config = dict(
    n_layer=8,
    d_model=256,
    n_head=2,
    n_kv_head=2,
    head_dim=128,
    d_mlp=704,
    vocab_size=730,
    activation='geglu',
    norm='rmsnorm',
    norm_place='pre',
    norm_eps=1e-06,
    positions='rope',
    rope_base=10000.0,
    rope_fraction=1.0,
    qk_norm=False,
    attn_scale=0.0884,
    bias='none',
    tie_embeddings=True,
    parallel_block=False,
    init='uniform',
    init_std_qkv=0.0188,
    init_std_o=0.0,
    init_std_up=0.0188,
    init_std_down=0.0,
    optimizer='muon_variant',
    lr=0.00199,
    lr_mult_o=0.924,
    lr_head=0.00582,
    grad_clip=2.0,
    warmup_steps=200,
    schedule='wsd',
    decay_fraction=1.0,
    decay_shape='linear',
    final_lr_fraction=0.0,
    batch_tokens=[32768, 65536, 98304],
    seq_len=1024,
    doc_mask=True,
    train_tokens=284200000,
    steps=4682,
    dataset='wikipedia_en',
)
Each number is 200 + 40 x the weight over its row's rms, rounded and kept within 0 to 999. Layers, rows and columns count from 0. The size before them is the row's rms in percent of the matrix's.

# layer 5 attention key, 256x256, rms 0.0337, rows 41-127, columns 96-127
093,211,222,184,221,152,177,240,216,201,219,153,251,253,275,128,246,176,171,181,148,108,159,159,189,172,213,192,142,184,120,215,176
146,273,121,246,238,214,172,171,150,177,233,272,175,155,204,197,243,214,255,191,139,219,168,219,217,115,176,179,217,199,175,243,123
115,256,155,214,177,200,220,145,157,184,224,299,176,211,114,198,225,142,195,202,177,221,162,215,158,101,126,211,242,187,240,196,142
112,167,311,240,217,239,214,200,201,221,175,61,219,176,193,184,146,224,193,153,197,212,186,161,208,267,210,159,209,199,158,158,261
091,250,163,167,254,191,266,194,176,247,257,235,107,210,196,249,205,192,235,265,178,153,155,175,176,167,193,228,250,189,252,220,177
098,273,186,148,205,191,218,187,138,198,233,249,195,192,180,227,210,211,165,226,193,279,191,282,217,162,189,191,282,113,231,179,235
100,153,163,175,202,146,167,202,173,193,148,126,156,212,199,199,151,225,173,208,159,176,215,181,237,232,236,109,176,137,258,206,231
098,165,234,235,235,171,205,273,238,214,246,151,190,201,171,213,195,201,154,157,180,218,205,186,246,226,148,168,192,170,179,224,198
092,161,138,222,188,203,255,139,217,224,258,145,247,215,292,218,244,187,137,155,237,178,234,114,172,180,189,198,182,182,154,223,227
090,203,242,182,201,195,180,249,235,141,222,187,249,200,257,247,265,164,225,155,273,158,180,168,267,171,239,174,129,171,201,248,179
085,173,177,168,152,198,187,129,255,230,291,240,213,215,198,169,171,260,211,218,210,169,150,262,197,173,285,194,192,211,259,243,146
095,210,217,227,168,156,171,155,161,136,189,160,122,201,114,217,262,223,118,162,211,197,205,220,186,232,272,185,209,243,168,220,173
092,206,231,212,174,204,186,164,128,191,289,197,201,97,209,202,235,177,164,242,200,199,134,203,202,204,215,112,232,190,214,196,230
087,212,208,198,196,191,161,169,151,213,194,193,176,184,214,219,152,227,239,260,250,201,290,175,198,235,232,180,233,191,211,174,225
092,197,182,193,195,243,234,169,155,213,198,196,160,189,139,257,263,156,187,209,233,200,230,262,208,232,234,155,239,277,219,228,231
093,148,230,150,205,185,270,214,226,94,226,140,203,198,203,233,298,206,202,212,199,150,241,207,270,119,177,234,149,169,207,203,177
096,181,210,254,168,187,304,273,251,227,178,229,141,228,224,149,214,206,180,210,201,279,130,249,216,197,223,269,217,256,187,246,258
090,170,155,203,178,181,213,188,217,191,252,188,187,258,258,188,189,173,216,156,207,239,242,258,206,195,202,268,181,177,207,216,173
091,206,188,187,250,240,190,144,196,256,200,265,206,272,227,128,178,139,194,199,215,248,99,190,188,181,145,239,204,208,215,185,136
095,223,186,219,202,231,170,229,229,241,302,229,209,172,270,257,269,158,172,232,205,175,201,193,198,136,167,192,262,224,169,235,226
091,222,210,227,225,153,149,244,146,182,224,249,215,238,172,218,157,161,203,179,222,228,239,172,137,239,246,275,257,166,144,294,155
093,140,125,148,206,188,134,237,196,201,177,230,166,124,161,263,212,183,211,276,175,213,227,131,198,131,174,197,236,182,219,200,196
107,189,182,170,208,135,154,217,254,212,234,216,152,220,230,245,236,272,181,265,229,185,223,210,138,164,227,235,188,127,176,215,290
121,235,240,155,159,169,172,170,200,196,213,284,210,189,205,201,185,161,220,170,113,220,139,198,183,149,156,204,191,117,178,218,198
095,181,180,240,259,171,229,237,197,195,174,139,170,265,184,147,205,212,208,180,214,200,246,136,227,180,256,190,193,184,250,164,223
086,181,210,202,246,210,213,162,129,211,187,212,122,231,147,169,208,194,212,219,209,220,204,164,181,200,181,176,229,205,252,133,198
093,293,156,198,195,202,234,150,211,124,202,196,218,244,147,178,223,147,235,205,174,180,188,149,199,254,225,239,203,194,216,177,191
085,133,232,167,192,238,215,226,165,198,180,186,214,174,193,163,188,197,220,178,244,150,161,121,229,201,179,203,181,261,165,164,199
092,232,197,179,200,67,228,170,280,211,211,148,221,236,118,183,215,159,150,211,206,75,205,189,187,215,182,125,146,265,155,205,145
095,225,176,184,157,233,209,179,245,143,196,287,177,195,191,191,187,233,169,265,165,248,152,206,146,188,182,233,255,168,195,213,184
102,201,191,185,224,266,171,214,186,241,196,216,219,212,119,262,220,205,205,259,189,230,230,163,172,208,205,313,199,173,187,174,162
107,201,228,269,164,167,205,183,206,214,156,154,160,213,208,216,236,219,225,171,216,180,194,160,249,230,305,197,158,240,158,167,148
109,206,206,166,203,282,294,199,183,192,197,91,225,204,168,202,233,229,139,206,181,163,227,213,179,258,269,185,120,219,216,210,193
089,174,142,204,182,158,209,199,279,179,232,175,254,162,186,200,198,126,189,174,231,170,279,186,202,145,224,274,270,154,271,148,210
099,184,251,157,181,266,215,178,256,181,206,151,239,235,208,147,161,215,141,220,155,122,157,178,199,283,204,176,235,191,182,134,286
102,150,239,196,189,239,208,169,185,152,240,237,230,128,219,242,171,195,196,242,212,231,262,212,176,158,207,237,181,208,261,196,208
096,236,178,159,224,246,262,238,139,157,110,214,229,211,255,119,203,136,241,194,192,225,217,100,256,147,202,284,224,237,154,205,182
095,254,199,186,201,214,200,246,263,189,181,212,203,177,225,164,269,162,230,161,142,272,228,200,146,262,222,119,130,213,185,237,141
093,180,271,217,248,218,249,229,175,211,190,86,173,209,200,233,175,198,210,176,253,181,222,235,158,258,265,159,198,242,234,171,292
094,171,209,172,267,198,139,248,267,158,169,196,169,224,214,233,248,180,200,203,168,156,146,172,190,161,212,182,223,239,215,174,190
093,181,145,214,187,209,204,205,209,160,129,263,213,269,231,235,187,193,151,185,292,231,211,227,218,139,140,310,171,126,249,190,207
101,159,251,272,237,165,126,122,257,216,161,176,243,172,235,229,226,151,206,204,200,216,203,143,172,227,217,105,164,207,182,191,243
097,235,200,190,247,142,218,214,266,244,134,172,201,217,172,135,214,178,123,126,234,233,255,188,205,242,208,194,211,292,196,244,177
098,259,218,188,236,231,226,201,177,172,172,273,260,166,282,227,229,211,213,208,191,250,172,226,190,101,216,197,210,188,188,233,170
089,173,227,203,159,168,247,191,141,164,146,259,175,164,203,130,220,148,205,286,147,243,147,180,144,231,206,211,212,181,192,163,219
094,97,151,215,213,150,161,224,237,220,134,148,246,184,242,264,195,246,174,185,265,161,161,172,197,207,208,257,124,213,182,164,267
094,222,248,107,226,155,208,232,217,189,205,225,163,209,144,221,252,238,208,185,132,195,202,206,202,207,251,204,81,146,165,212,175
096,233,240,203,114,139,249,178,258,159,206,202,175,172,230,198,170,198,154,185,200,283,237,206,164,212,152,172,195,194,166,135,185
091,133,256,267,198,139,203,204,223,187,190,249,187,234,241,223,181,148,194,157,160,247,236,166,192,252,197,201,190,173,202,218,173
106,251,116,196,211,233,201,251,204,177,206,225,205,197,186,183,313,194,158,235,240,205,173,221,154,111,115,149,204,198,199,252,207
106,258,238,156,162,209,190,205,194,163,260,233,158,159,217,305,249,198,243,259,197,254,199,172,236,125,195,283,233,176,256,205,115
092,208,181,230,196,116,312,243,196,201,237,264,211,211,207,214,206,204,180,219,234,186,170,167,167,101,167,180,176,202,229,131,265
093,217,261,195,221,188,189,246,222,163,93,211,259,179,249,178,200,168,174,145,177,184,127,185,227,187,255,237,175,231,141,200,158
088,156,227,153,232,230,173,197,213,304,158,121,225,102,239,162,236,246,209,331,186,249,150,139,214,169,177,148,181,191,160,190,293
103,241,178,383,230,208,207,175,155,161,178,193,169,182,195,227,192,152,234,162,204,190,135,180,221,185,194,209,214,231,235,186,67
093,210,185,241,256,165,217,227,213,210,254,253,220,216,162,182,240,262,203,185,257,150,140,228,138,169,214,228,186,143,261,282,152
083,249,92,157,171,188,221,208,176,245,98,246,200,256,216,211,293,206,240,221,247,158,264,183,213,132,241,222,176,144,141,169,209
095,251,172,265,214,242,158,137,230,162,168,216,197,197,167,153,264,195,237,170,176,208,177,187,256,188,201,205,197,188,196,216,245
096,172,215,207,175,133,79,180,207,189,160,146,260,242,161,121,178,208,156,195,208,224,263,284,225,254,246,158,215,202,184,193,260
091,179,191,210,248,177,255,170,158,215,240,199,184,218,251,207,179,229,225,191,207,247,107,213,135,127,150,172,265,211,262,238,149
095,244,154,301,228,192,269,173,221,176,196,251,224,150,238,121,164,159,180,213,166,163,201,211,183,223,197,204,226,212,193,205,197
101,145,219,153,196,223,188,228,207,228,230,111,195,233,124,182,211,184,150,295,201,196,226,193,225,256,244,181,133,238,180,208,248
096,264,193,288,235,256,225,150,196,261,231,298,155,128,179,175,213,184,211,177,201,208,101,196,170,173,122,199,192,212,180,273,214
094,144,263,134,183,225,114,186,179,190,183,167,146,139,177,210,137,234,170,263,217,239,217,155,156,174,193,263,185,232,227,188,247
095,214,148,214,182,155,198,204,298,192,191,159,224,207,127,186,225,193,129,221,197,152,212,170,223,176,173,277,239,211,124,112,231
123,161,267,253,180,246,156,196,170,173,125,128,212,238,166,152,212,212,183,198,241,138,200,195,249,293,202,210,210,294,218,140,245
096,207,276,197,196,194,250,150,238,104,256,236,175,245,224,159,163,238,199,154,251,139,228,216,199,176,264,155,149,254,155,104,205
107,199,269,194,220,238,148,264,245,206,138,133,234,184,102,210,142,213,161,253,246,187,230,149,171,302,169,105,185,256,211,141,209
104,113,249,232,174,195,225,191,238,165,114,118,245,243,180,240,260,253,214,223,219,174,267,225,245,265,198,216,118,331,217,192,272
101,236,206,200,218,144,216,133,226,167,217,279,127,115,236,129,182,234,250,207,170,221,153,141,202,159,202,273,185,164,190,213,164
095,143,190,132,220,182,227,152,164,201,195,243,172,224,190,174,145,281,218,231,208,271,173,251,128,155,136,265,240,209,173,225,217
094,146,194,157,179,175,180,218,139,255,231,187,220,186,229,185,194,223,209,271,139,170,209,180,215,142,205,251,198,169,222,242,146
094,180,156,218,173,189,132,134,224,263,264,222,167,168,214,168,197,144,171,237,146,260,248,171,220,152,262,209,230,248,256,217,239
091,209,214,204,187,226,192,116,181,217,154,144,178,174,249,240,273,189,149,249,222,189,229,210,180,249,134,122,224,214,228,153,232
096,169,270,201,200,202,148,206,275,293,212,162,160,161,172,182,194,272,234,287,286,284,208,173,276,213,212,239,205,123,152,144,252
094,230,154,258,194,251,175,238,235,219,261,235,204,191,224,215,208,117,206,184,172,189,186,167,171,164,181,150,199,153,184,180,224
090,175,237,173,255,142,189,234,145,229,184,246,259,139,180,252,223,261,234,168,153,206,228,210,253,218,209,184,167,181,181,232,173
090,188,261,271,220,241,236,185,235,223,234,239,170,203,200,199,170,215,148,94,227,191,200,147,214,188,178,238,214,232,143,242,210
101,245,233,234,181,210,193,214,168,231,238,302,231,240,182,260,240,206,248,244,201,166,180,201,184,127,154,135,253,217,152,184,189
090,169,174,272,219,153,249,201,214,246,211,248,234,192,220,186,252,180,196,146,245,239,190,169,194,186,216,155,197,235,175,119,187
097,180,198,176,206,223,240,261,184,141,240,138,222,243,227,142,155,171,193,116,201,233,228,158,168,196,146,183,148,291,304,232,204
094,144,236,206,175,250,185,180,240,252,224,199,219,172,134,226,217,206,167,238,153,230,182,178,203,228,309,285,204,156,215,196,226
101,195,241,230,245,253,179,189,217,128,179,215,181,158,247,248,226,156,178,198,156,188,115,213,162,194,240,226,164,187,172,233,147
099,243,205,241,148,231,213,195,230,145,279,271,208,245,240,252,221,206,213,247,187,212,88,133,231,152,166,200,233,209,179,242,126
105,155,239,174,215,197,220,267,191,208,209,79,251,181,169,240,191,211,150,212,164,164,231,161,192,268,185,167,221,217,199,230,258
093,223,214,159,283,242,154,251,183,213,182,181,224,223,260,242,149,172,243,232,221,186,249,215,285,230,249,228,192,195,234,237,225
094,225,168,175,192,163,265,161,217,209,227,235,162,186,179,166,246,187,210,197,161,258,241,215,182,217,243,169,183,191,190,163,174
# layer 5 attention query, 256x256, rms 0.0328, rows 42-127, columns 96-127
087,205,255,199,237,182,225,151,211,112,221,268,131,149,191,213,239,120,167,192,261,195,212,188,169,124,192,253,201,180,191,149,150
087,227,226,252,239,171,205,258,108,193,209,157,183,177,224,211,224,242,247,213,173,210,218,192,301,246,301,267,171,259,230,214,217
103,261,161,222,254,151,211,189,189,145,210,373,160,211,231,226,232,179,222,210,185,247,239,186,200,176,237,182,193,191,199,173,143
096,191,131,166,178,221,212,232,175,274,222,203,240,191,245,167,156,215,168,101,170,196,192,218,218,104,208,216,196,235,105,212,172
104,194,203,180,166,198,151,159,263,184,134,152,287,225,213,177,177,209,185,126,150,198,253,173,210,192,221,297,193,259,213,173,237
093,185,295,242,237,149,287,189,160,233,149,193,236,212,179,218,240,238,199,164,272,183,196,218,199,176,100,339,215,176,180,179,197
094,240,142,245,240,128,187,153,185,216,205,201,141,176,247,117,217,110,131,231,178,180,144,229,198,210,158,190,142,202,171,170,192
092,178,242,204,270,191,231,221,147,225,117,237,164,210,181,265,219,221,195,246,99,172,110,236,243,224,188,192,215,234,195,173,181
094,203,201,230,197,175,216,163,150,186,229,269,191,214,191,169,137,169,184,218,205,188,196,154,229,263,228,228,219,186,179,186,161
093,200,200,178,213,138,142,167,147,174,257,232,195,154,156,154,169,180,172,212,163,146,247,152,191,257,151,203,240,178,160,228,168
101,214,217,263,128,191,184,148,284,168,232,171,189,188,198,161,175,216,201,220,154,219,180,170,172,176,193,186,263,185,263,238,235
092,185,225,205,173,241,192,150,229,177,174,182,189,266,245,246,204,176,220,269,151,196,218,185,176,196,172,204,300,162,236,190,204
090,272,215,225,211,179,212,226,251,223,264,202,207,198,211,183,174,119,229,182,201,190,193,253,240,176,188,190,245,140,133,284,205
091,200,209,218,230,156,178,190,139,125,145,212,197,137,279,251,198,210,139,176,198,175,136,145,211,213,277,238,202,199,180,200,224
093,172,244,266,218,182,181,206,214,244,169,267,200,220,187,215,127,215,225,235,261,191,194,238,238,152,227,179,223,160,232,183,192
097,270,183,226,189,206,135,140,123,185,215,232,213,180,140,202,256,232,212,190,155,209,309,140,163,223,204,173,215,185,193,180,134
090,199,245,223,213,227,184,181,221,124,149,192,154,119,120,173,237,230,150,161,166,153,237,184,144,230,220,139,208,162,211,228,124
089,176,197,211,237,187,202,264,247,220,190,171,166,165,206,243,170,201,259,227,236,204,238,204,193,230,221,168,197,167,196,217,196
093,212,206,217,165,211,190,186,190,243,154,152,272,278,153,235,123,229,217,191,216,209,297,200,162,186,293,212,181,165,267,214,245
091,207,104,200,182,159,184,97,160,185,112,125,206,166,265,161,272,168,250,142,240,142,207,164,196,181,123,188,137,148,168,204,220
092,234,201,139,165,152,226,202,230,272,176,160,203,154,176,267,200,240,185,184,248,142,220,213,221,244,250,225,257,163,159,155,247
106,141,169,217,215,217,233,218,185,228,154,191,153,146,246,213,181,148,123,223,177,186,193,159,205,163,147,162,282,175,228,125,240
118,166,175,172,190,165,161,162,216,234,200,187,256,290,223,249,170,250,234,304,231,231,162,252,207,243,211,147,254,203,173,234,175
096,193,219,243,166,222,188,169,189,145,243,264,148,120,168,216,244,210,235,128,257,218,145,239,248,195,282,233,142,240,152,182,164
091,240,187,234,151,149,113,221,160,181,249,281,156,178,151,180,211,162,214,254,199,107,171,214,218,206,209,271,230,181,204,191,212
101,168,193,169,219,262,185,293,188,215,155,164,143,254,186,204,174,265,177,238,236,127,179,264,168,221,277,237,197,244,216,156,212
098,203,190,146,228,162,336,212,188,198,222,153,168,225,257,210,230,258,169,198,231,215,306,247,190,204,166,217,152,156,262,180,216
099,133,235,164,197,171,206,233,208,175,149,125,199,216,286,186,233,257,175,249,229,191,216,226,177,162,197,228,236,280,245,157,253
101,157,190,167,199,173,137,125,216,202,193,275,179,213,240,258,274,138,201,189,185,183,205,145,243,207,121,245,211,210,172,234,175
104,187,242,172,179,218,291,194,212,179,208,193,212,247,225,95,204,261,196,179,244,188,229,256,176,201,261,257,229,152,159,244,189
085,204,257,207,272,255,183,193,211,153,112,179,197,180,183,250,223,247,167,268,281,161,194,155,169,223,250,234,165,273,187,181,179
105,177,174,244,229,176,94,220,160,228,101,192,172,220,216,232,190,216,156,243,166,217,210,180,193,207,225,178,218,292,154,162,250
104,215,208,156,298,207,151,153,217,222,211,154,188,197,237,183,204,242,294,214,163,246,232,231,254,181,236,252,201,300,155,210,156
092,153,218,168,209,188,160,234,252,211,200,137,164,225,147,263,283,253,214,286,220,149,227,180,222,207,148,283,215,143,171,156,236
096,180,154,167,180,249,159,205,81,185,211,267,234,262,234,254,279,127,214,217,148,238,95,199,157,171,212,239,180,181,233,186,162
099,210,197,214,207,191,182,188,204,218,226,183,214,136,301,163,159,176,207,160,187,223,200,295,206,166,228,169,213,265,228,152,148
094,245,167,165,226,234,236,103,204,212,254,194,253,281,212,235,151,191,234,157,136,194,186,183,236,202,163,177,189,154,210,184,136
087,212,195,276,160,253,162,220,209,164,189,188,230,204,198,109,191,284,182,238,188,215,248,203,246,163,172,191,169,234,197,160,208
096,147,123,258,255,229,247,191,193,198,161,230,206,206,266,183,163,154,246,173,294,235,176,148,229,186,169,235,227,164,158,193,169
100,229,286,216,178,202,211,264,314,227,183,213,106,152,240,252,178,175,178,186,221,229,202,198,181,149,271,144,224,215,198,186,171
094,183,246,207,169,284,176,249,223,182,238,118,220,168,221,136,146,305,207,197,144,242,186,252,212,234,144,285,220,203,276,210,226
095,196,152,256,237,221,119,186,215,185,169,114,195,185,202,108,217,214,216,163,250,159,207,213,222,150,222,168,256,156,194,203,218
095,269,162,275,214,226,142,200,165,162,229,242,185,194,241,205,182,133,186,168,181,224,196,202,208,112,194,150,148,203,223,213,113
093,217,193,270,225,201,135,238,106,215,209,200,138,178,222,225,272,193,216,187,213,230,181,180,240,147,209,192,245,142,240,151,205
089,176,312,259,208,224,149,199,172,252,166,178,186,247,186,244,166,194,224,131,207,157,241,163,212,233,201,290,194,164,196,217,200
089,187,222,213,153,290,161,271,229,208,131,202,267,191,243,243,181,235,184,247,173,158,215,214,222,219,281,263,205,227,140,215,191
094,177,148,189,209,221,206,207,248,256,197,223,206,196,93,179,188,260,171,300,220,224,204,222,163,198,280,259,244,244,179,211,168
088,190,176,176,244,162,176,181,130,181,223,258,155,140,245,167,223,136,200,226,210,212,181,174,219,184,197,250,162,237,211,130,124
097,228,178,166,217,170,244,148,203,119,163,193,209,210,293,126,216,169,251,129,202,202,237,134,236,150,256,209,201,151,168,205,124
098,234,172,201,226,131,180,232,190,250,195,263,130,289,231,204,263,152,207,232,177,214,234,259,207,116,203,184,205,196,183,212,196
098,198,142,191,254,174,160,169,174,211,182,190,164,162,181,164,242,200,215,218,125,219,202,225,238,239,246,209,132,205,266,305,186
094,205,104,232,194,182,190,200,206,207,149,193,178,211,144,286,206,206,292,251,267,254,283,149,111,188,219,210,235,156,213,153,129
088,183,195,185,213,202,177,259,212,112,172,232,136,156,217,178,180,167,201,170,235,184,218,236,164,211,220,167,214,133,277,235,157
089,222,205,120,228,172,241,180,145,239,235,262,167,173,161,139,131,169,192,213,250,175,308,142,183,151,208,172,129,230,185,168,200
088,180,171,213,290,149,193,224,142,142,233,270,159,144,228,210,251,275,208,223,224,276,195,128,207,147,204,145,238,150,184,243,194
089,235,261,303,192,130,188,183,195,249,214,277,188,165,218,195,195,170,176,199,247,158,112,185,213,175,222,151,151,174,154,238,165
092,220,173,206,128,154,180,223,280,152,161,187,212,202,186,261,150,192,225,135,237,166,169,184,235,152,266,265,179,228,199,175,228
089,137,190,217,160,231,324,220,185,174,218,257,224,148,171,206,178,163,250,185,266,147,141,128,237,183,227,173,175,205,239,224,231
094,183,168,246,236,171,151,140,195,139,171,217,195,208,232,150,210,132,175,214,172,273,211,204,234,168,293,243,203,204,131,217,206
090,214,213,188,202,204,263,167,177,205,194,228,231,239,214,211,204,158,244,217,222,197,135,203,186,218,156,230,233,209,186,177,170
088,124,214,149,210,210,258,270,211,230,198,155,214,161,161,220,176,101,113,133,210,175,206,194,243,218,281,188,150,160,256,218,160
092,202,209,193,203,193,193,157,259,220,221,184,201,218,263,254,183,207,205,153,203,219,250,177,213,246,168,148,208,101,261,178,176
106,223,131,249,210,136,134,144,204,213,230,188,186,180,242,212,233,168,240,166,222,229,219,236,175,146,226,123,236,221,199,171,160
092,187,261,204,201,213,288,165,190,239,229,184,172,216,236,186,232,183,239,208,214,194,176,223,188,172,164,240,160,199,314,241,218
114,176,220,207,214,157,213,187,158,232,243,284,175,189,182,247,221,124,241,106,192,227,268,229,159,97,214,191,241,134,189,217,162
097,208,140,203,234,173,174,203,150,216,217,310,158,188,141,222,226,162,225,217,191,252,200,213,218,169,162,275,284,231,244,249,214
085,127,166,227,166,245,134,184,154,173,216,188,219,198,291,219,139,203,194,208,201,216,151,186,214,225,211,175,243,195,103,245,230
092,235,202,203,141,151,123,243,187,211,281,239,197,210,181,219,204,207,150,155,200,200,235,171,161,183,169,174,249,157,171,152,232
090,172,199,255,218,206,234,282,291,187,214,164,213,214,142,193,193,160,140,165,238,238,117,200,208,260,217,173,225,211,182,191,247
094,182,199,225,225,110,153,222,198,219,292,173,220,238,158,247,151,112,195,214,147,212,227,147,295,158,156,238,229,185,187,141,155
095,132,257,323,161,140,217,231,227,123,218,147,213,201,248,212,122,199,190,208,202,150,214,167,172,194,221,140,225,256,198,205,221
096,180,271,158,217,222,217,299,232,142,112,238,177,272,206,159,258,240,250,151,180,189,189,202,172,148,242,167,174,185,128,222,233
092,193,267,221,244,220,164,152,204,234,243,287,153,296,147,201,196,175,212,200,164,192,142,286,187,193,160,205,114,245,197,164,232
093,215,216,238,150,163,208,140,228,201,188,232,208,159,180,277,177,105,127,99,217,196,170,233,220,176,237,200,174,173,188,185,172
091,239,228,260,163,179,234,203,236,179,211,166,203,264,177,128,201,246,220,219,228,175,236,236,261,219,255,197,247,222,191,177,204
094,220,162,234,143,303,220,288,216,204,180,207,163,204,196,222,292,205,149,226,240,187,179,119,197,252,232,237,192,183,257,193,173
091,193,197,198,258,205,221,160,185,186,202,207,149,266,168,230,237,213,175,193,188,213,259,210,188,233,197,173,191,163,218,241,166
097,93,164,224,245,173,185,147,266,201,165,183,169,137,218,125,163,184,111,207,236,179,187,240,220,244,234,185,180,216,226,179,229
092,238,186,152,199,308,161,245,192,198,237,269,160,200,196,194,217,229,194,194,129,170,173,198,116,242,185,126,183,251,201,200,178
093,233,210,235,134,257,157,170,186,228,202,177,197,204,262,218,214,279,132,193,240,190,111,160,160,155,185,173,303,245,205,221,144
095,178,152,216,199,128,173,225,168,267,194,207,221,209,239,180,158,167,207,216,260,176,141,205,257,185,99,214,202,243,129,226,213
097,178,198,219,188,208,221,186,201,179,230,110,91,228,187,167,118,249,185,215,176,200,193,232,202,187,173,240,187,242,218,204,226
092,202,242,177,207,157,185,236,166,322,174,153,219,155,132,131,280,218,116,155,208,180,218,217,135,220,188,184,187,240,248,215,173
092,195,187,149,148,192,233,185,171,178,215,273,227,241,214,183,204,183,233,186,213,259,176,140,191,163,241,168,163,209,210,217,164
098,255,208,223,226,200,245,224,160,161,102,186,185,201,219,160,186,348,165,266,172,166,121,235,220,198,231,178,150,159,121,198,184
098,132,172,142,223,270,147,203,149,211,226,147,261,218,235,202,209,234,206,227,215,241,190,122,182,276,136,196,235,200,264,199,216
# layer 5 attention value, 256x256, rms 0.0537, rows 0-20, columns 96-127
104,209,231,183,205,262,229,183,200,194,215,160,223,252,177,209,162,267,251,171,213,279,260,186,219,238,185,270,229,227,132,159,187
098,222,274,194,199,198,137,216,138,229,203,192,251,274,218,255,191,204,191,286,224,268,200,180,218,186,188,171,230,205,238,249,131
090,171,153,225,183,211,175,258,291,233,171,224,135,183,275,161,161,165,181,159,269,186,146,206,201,231,226,211,208,177,233,214,178
096,266,227,182,155,170,173,184,241,244,130,170,179,187,195,245,161,232,126,127,182,176,203,152,236,159,252,163,254,163,213,188,194
095,242,147,176,126,170,157,189,200,244,207,156,201,165,230,145,196,313,205,229,182,198,199,252,244,268,208,113,282,229,166,189,172
087,257,171,208,180,200,224,218,168,268,258,228,165,143,188,210,149,205,183,222,166,234,150,233,147,232,186,188,293,217,228,185,225
094,232,162,236,225,241,149,180,159,265,220,201,185,191,129,186,164,135,175,200,213,162,158,208,235,148,231,244,174,196,207,249,200
090,187,213,135,197,211,202,180,192,188,242,173,181,277,199,240,217,171,224,190,160,276,249,215,175,153,165,263,235,199,201,235,158
100,211,208,167,235,241,257,243,154,229,167,209,116,245,129,178,230,220,232,216,283,221,232,262,215,191,131,215,196,176,169,211,245
107,198,232,192,265,173,107,147,198,202,292,184,217,155,202,175,190,186,221,124,185,233,249,188,205,193,215,169,149,269,156,213,230
100,263,195,210,224,144,228,230,129,118,233,168,170,127,177,162,240,204,215,175,154,223,193,218,206,212,223,156,159,201,169,184,235
092,189,216,198,172,238,159,197,224,253,137,191,280,200,292,172,257,225,189,274,220,216,182,130,227,152,141,198,229,236,214,281,113
106,162,175,194,251,254,130,245,149,215,113,172,178,179,176,140,224,151,308,219,181,215,174,150,183,169,142,146,197,150,152,198,229
097,234,176,206,248,248,205,211,210,230,208,170,236,110,166,199,208,167,178,137,187,202,249,169,218,144,177,196,222,210,246,176,170
097,139,219,256,202,146,256,281,163,270,157,186,140,225,159,204,261,223,206,258,165,261,254,189,239,183,144,229,190,192,235,147,243
106,204,233,210,249,193,135,277,189,226,199,191,131,232,276,192,218,222,140,217,243,250,194,198,187,170,183,200,192,146,225,235,258
095,171,168,202,202,216,210,204,248,173,203,208,253,151,178,186,162,288,269,236,122,230,210,233,233,163,202,298,209,220,121,231,167
097,234,168,220,250,201,222,186,226,160,193,259,217,268,223,178,174,124,241,215,234,219,301,213,234,182,233,206,195,260,254,189,191
104,237,282,216,233,163,241,225,202,212,193,245,161,214,189,191,173,199,92,182,307,184,165,148,181,227,159,272,223,189,218,184,197
088,146,231,245,250,142,275,155,195,208,203,156,204,125,195,208,195,188,154,276,166,151,206,181,237,180,226,167,230,232,206,129,203
103,184,209,211,151,248,223,238,185,228,122,144,113,246,122,260,212,221,221,194,283,214,188,237,221,188,205,176,201,164,219,189,200
# layer 5 attention output (transposed), 256x256, rms 0.0462, rows 0-19, columns 96-127
099,202,202,222,179,209,210,143,205,225,201,246,222,191,152,200,121,190,166,177,235,256,239,174,185,297,169,157,226,180,157,259,164
099,252,209,210,225,186,232,147,202,221,191,193,236,166,222,222,209,143,202,234,217,246,231,204,244,217,166,156,164,185,217,236,213
091,134,220,216,268,248,182,185,139,214,205,124,130,205,185,201,198,202,165,185,217,294,153,247,213,157,211,156,201,227,205,234,205
098,207,201,222,151,174,148,150,245,223,283,180,185,117,180,196,156,160,160,159,207,196,166,178,192,182,219,181,208,179,273,195,209
093,235,246,234,163,124,182,206,255,219,209,156,186,173,218,247,143,224,169,200,221,228,243,284,221,240,153,165,217,202,219,192,199
088,243,158,223,199,114,211,205,161,241,225,259,127,166,177,153,104,157,193,181,172,199,187,189,129,214,124,140,223,169,187,195,117
094,190,270,151,225,191,178,215,190,228,137,154,176,231,142,225,202,221,218,105,275,229,136,190,253,137,224,165,148,210,197,193,232
090,178,212,185,255,80,203,244,230,205,222,189,175,257,167,219,211,187,223,180,184,281,236,262,221,185,217,179,205,187,203,211,183
099,297,239,217,210,181,206,275,142,209,173,200,211,175,216,203,304,149,199,213,220,167,203,133,147,177,202,240,161,239,220,219,205
102,228,201,238,171,84,126,121,216,238,256,270,189,203,235,176,214,189,246,218,177,213,213,125,167,218,253,129,152,183,86,249,180
097,195,188,144,172,115,242,154,191,228,191,204,253,196,229,191,237,190,247,187,235,213,174,178,140,184,163,176,189,224,212,207,260
089,138,197,218,237,203,181,194,140,241,175,192,264,218,278,240,127,236,208,232,120,275,238,231,156,196,227,217,146,232,230,277,166
098,165,256,260,263,177,173,261,188,212,193,253,150,207,187,264,180,179,253,225,187,212,258,130,166,198,205,206,219,195,189,195,135
100,201,230,207,239,207,230,212,239,160,202,216,200,206,171,189,174,198,204,161,190,169,189,151,241,160,152,157,235,228,219,140,195
099,182,157,278,182,232,244,223,193,153,169,195,235,112,210,182,268,228,190,245,207,225,229,155,147,189,248,251,235,246,203,146,190
108,244,221,199,231,163,230,282,190,150,185,227,179,161,175,264,186,197,153,221,196,193,213,183,187,122,248,225,148,187,216,166,244
093,177,146,249,207,198,205,161,156,215,116,218,291,209,227,189,215,226,174,270,221,233,192,238,133,269,155,240,201,157,149,201,166
096,245,173,176,200,169,236,179,255,200,180,106,221,219,132,244,205,146,248,188,187,154,256,186,251,151,249,192,194,188,217,196,174
103,236,251,177,188,211,305,249,187,138,197,184,185,254,201,174,268,214,181,187,271,232,202,245,229,130,246,205,159,243,211,179,297
088,153,147,196,267,224,195,134,142,180,218,173,176,199,226,133,137,244,165,239,231,256,149,206,224,217,272,149,256,224,152,182,203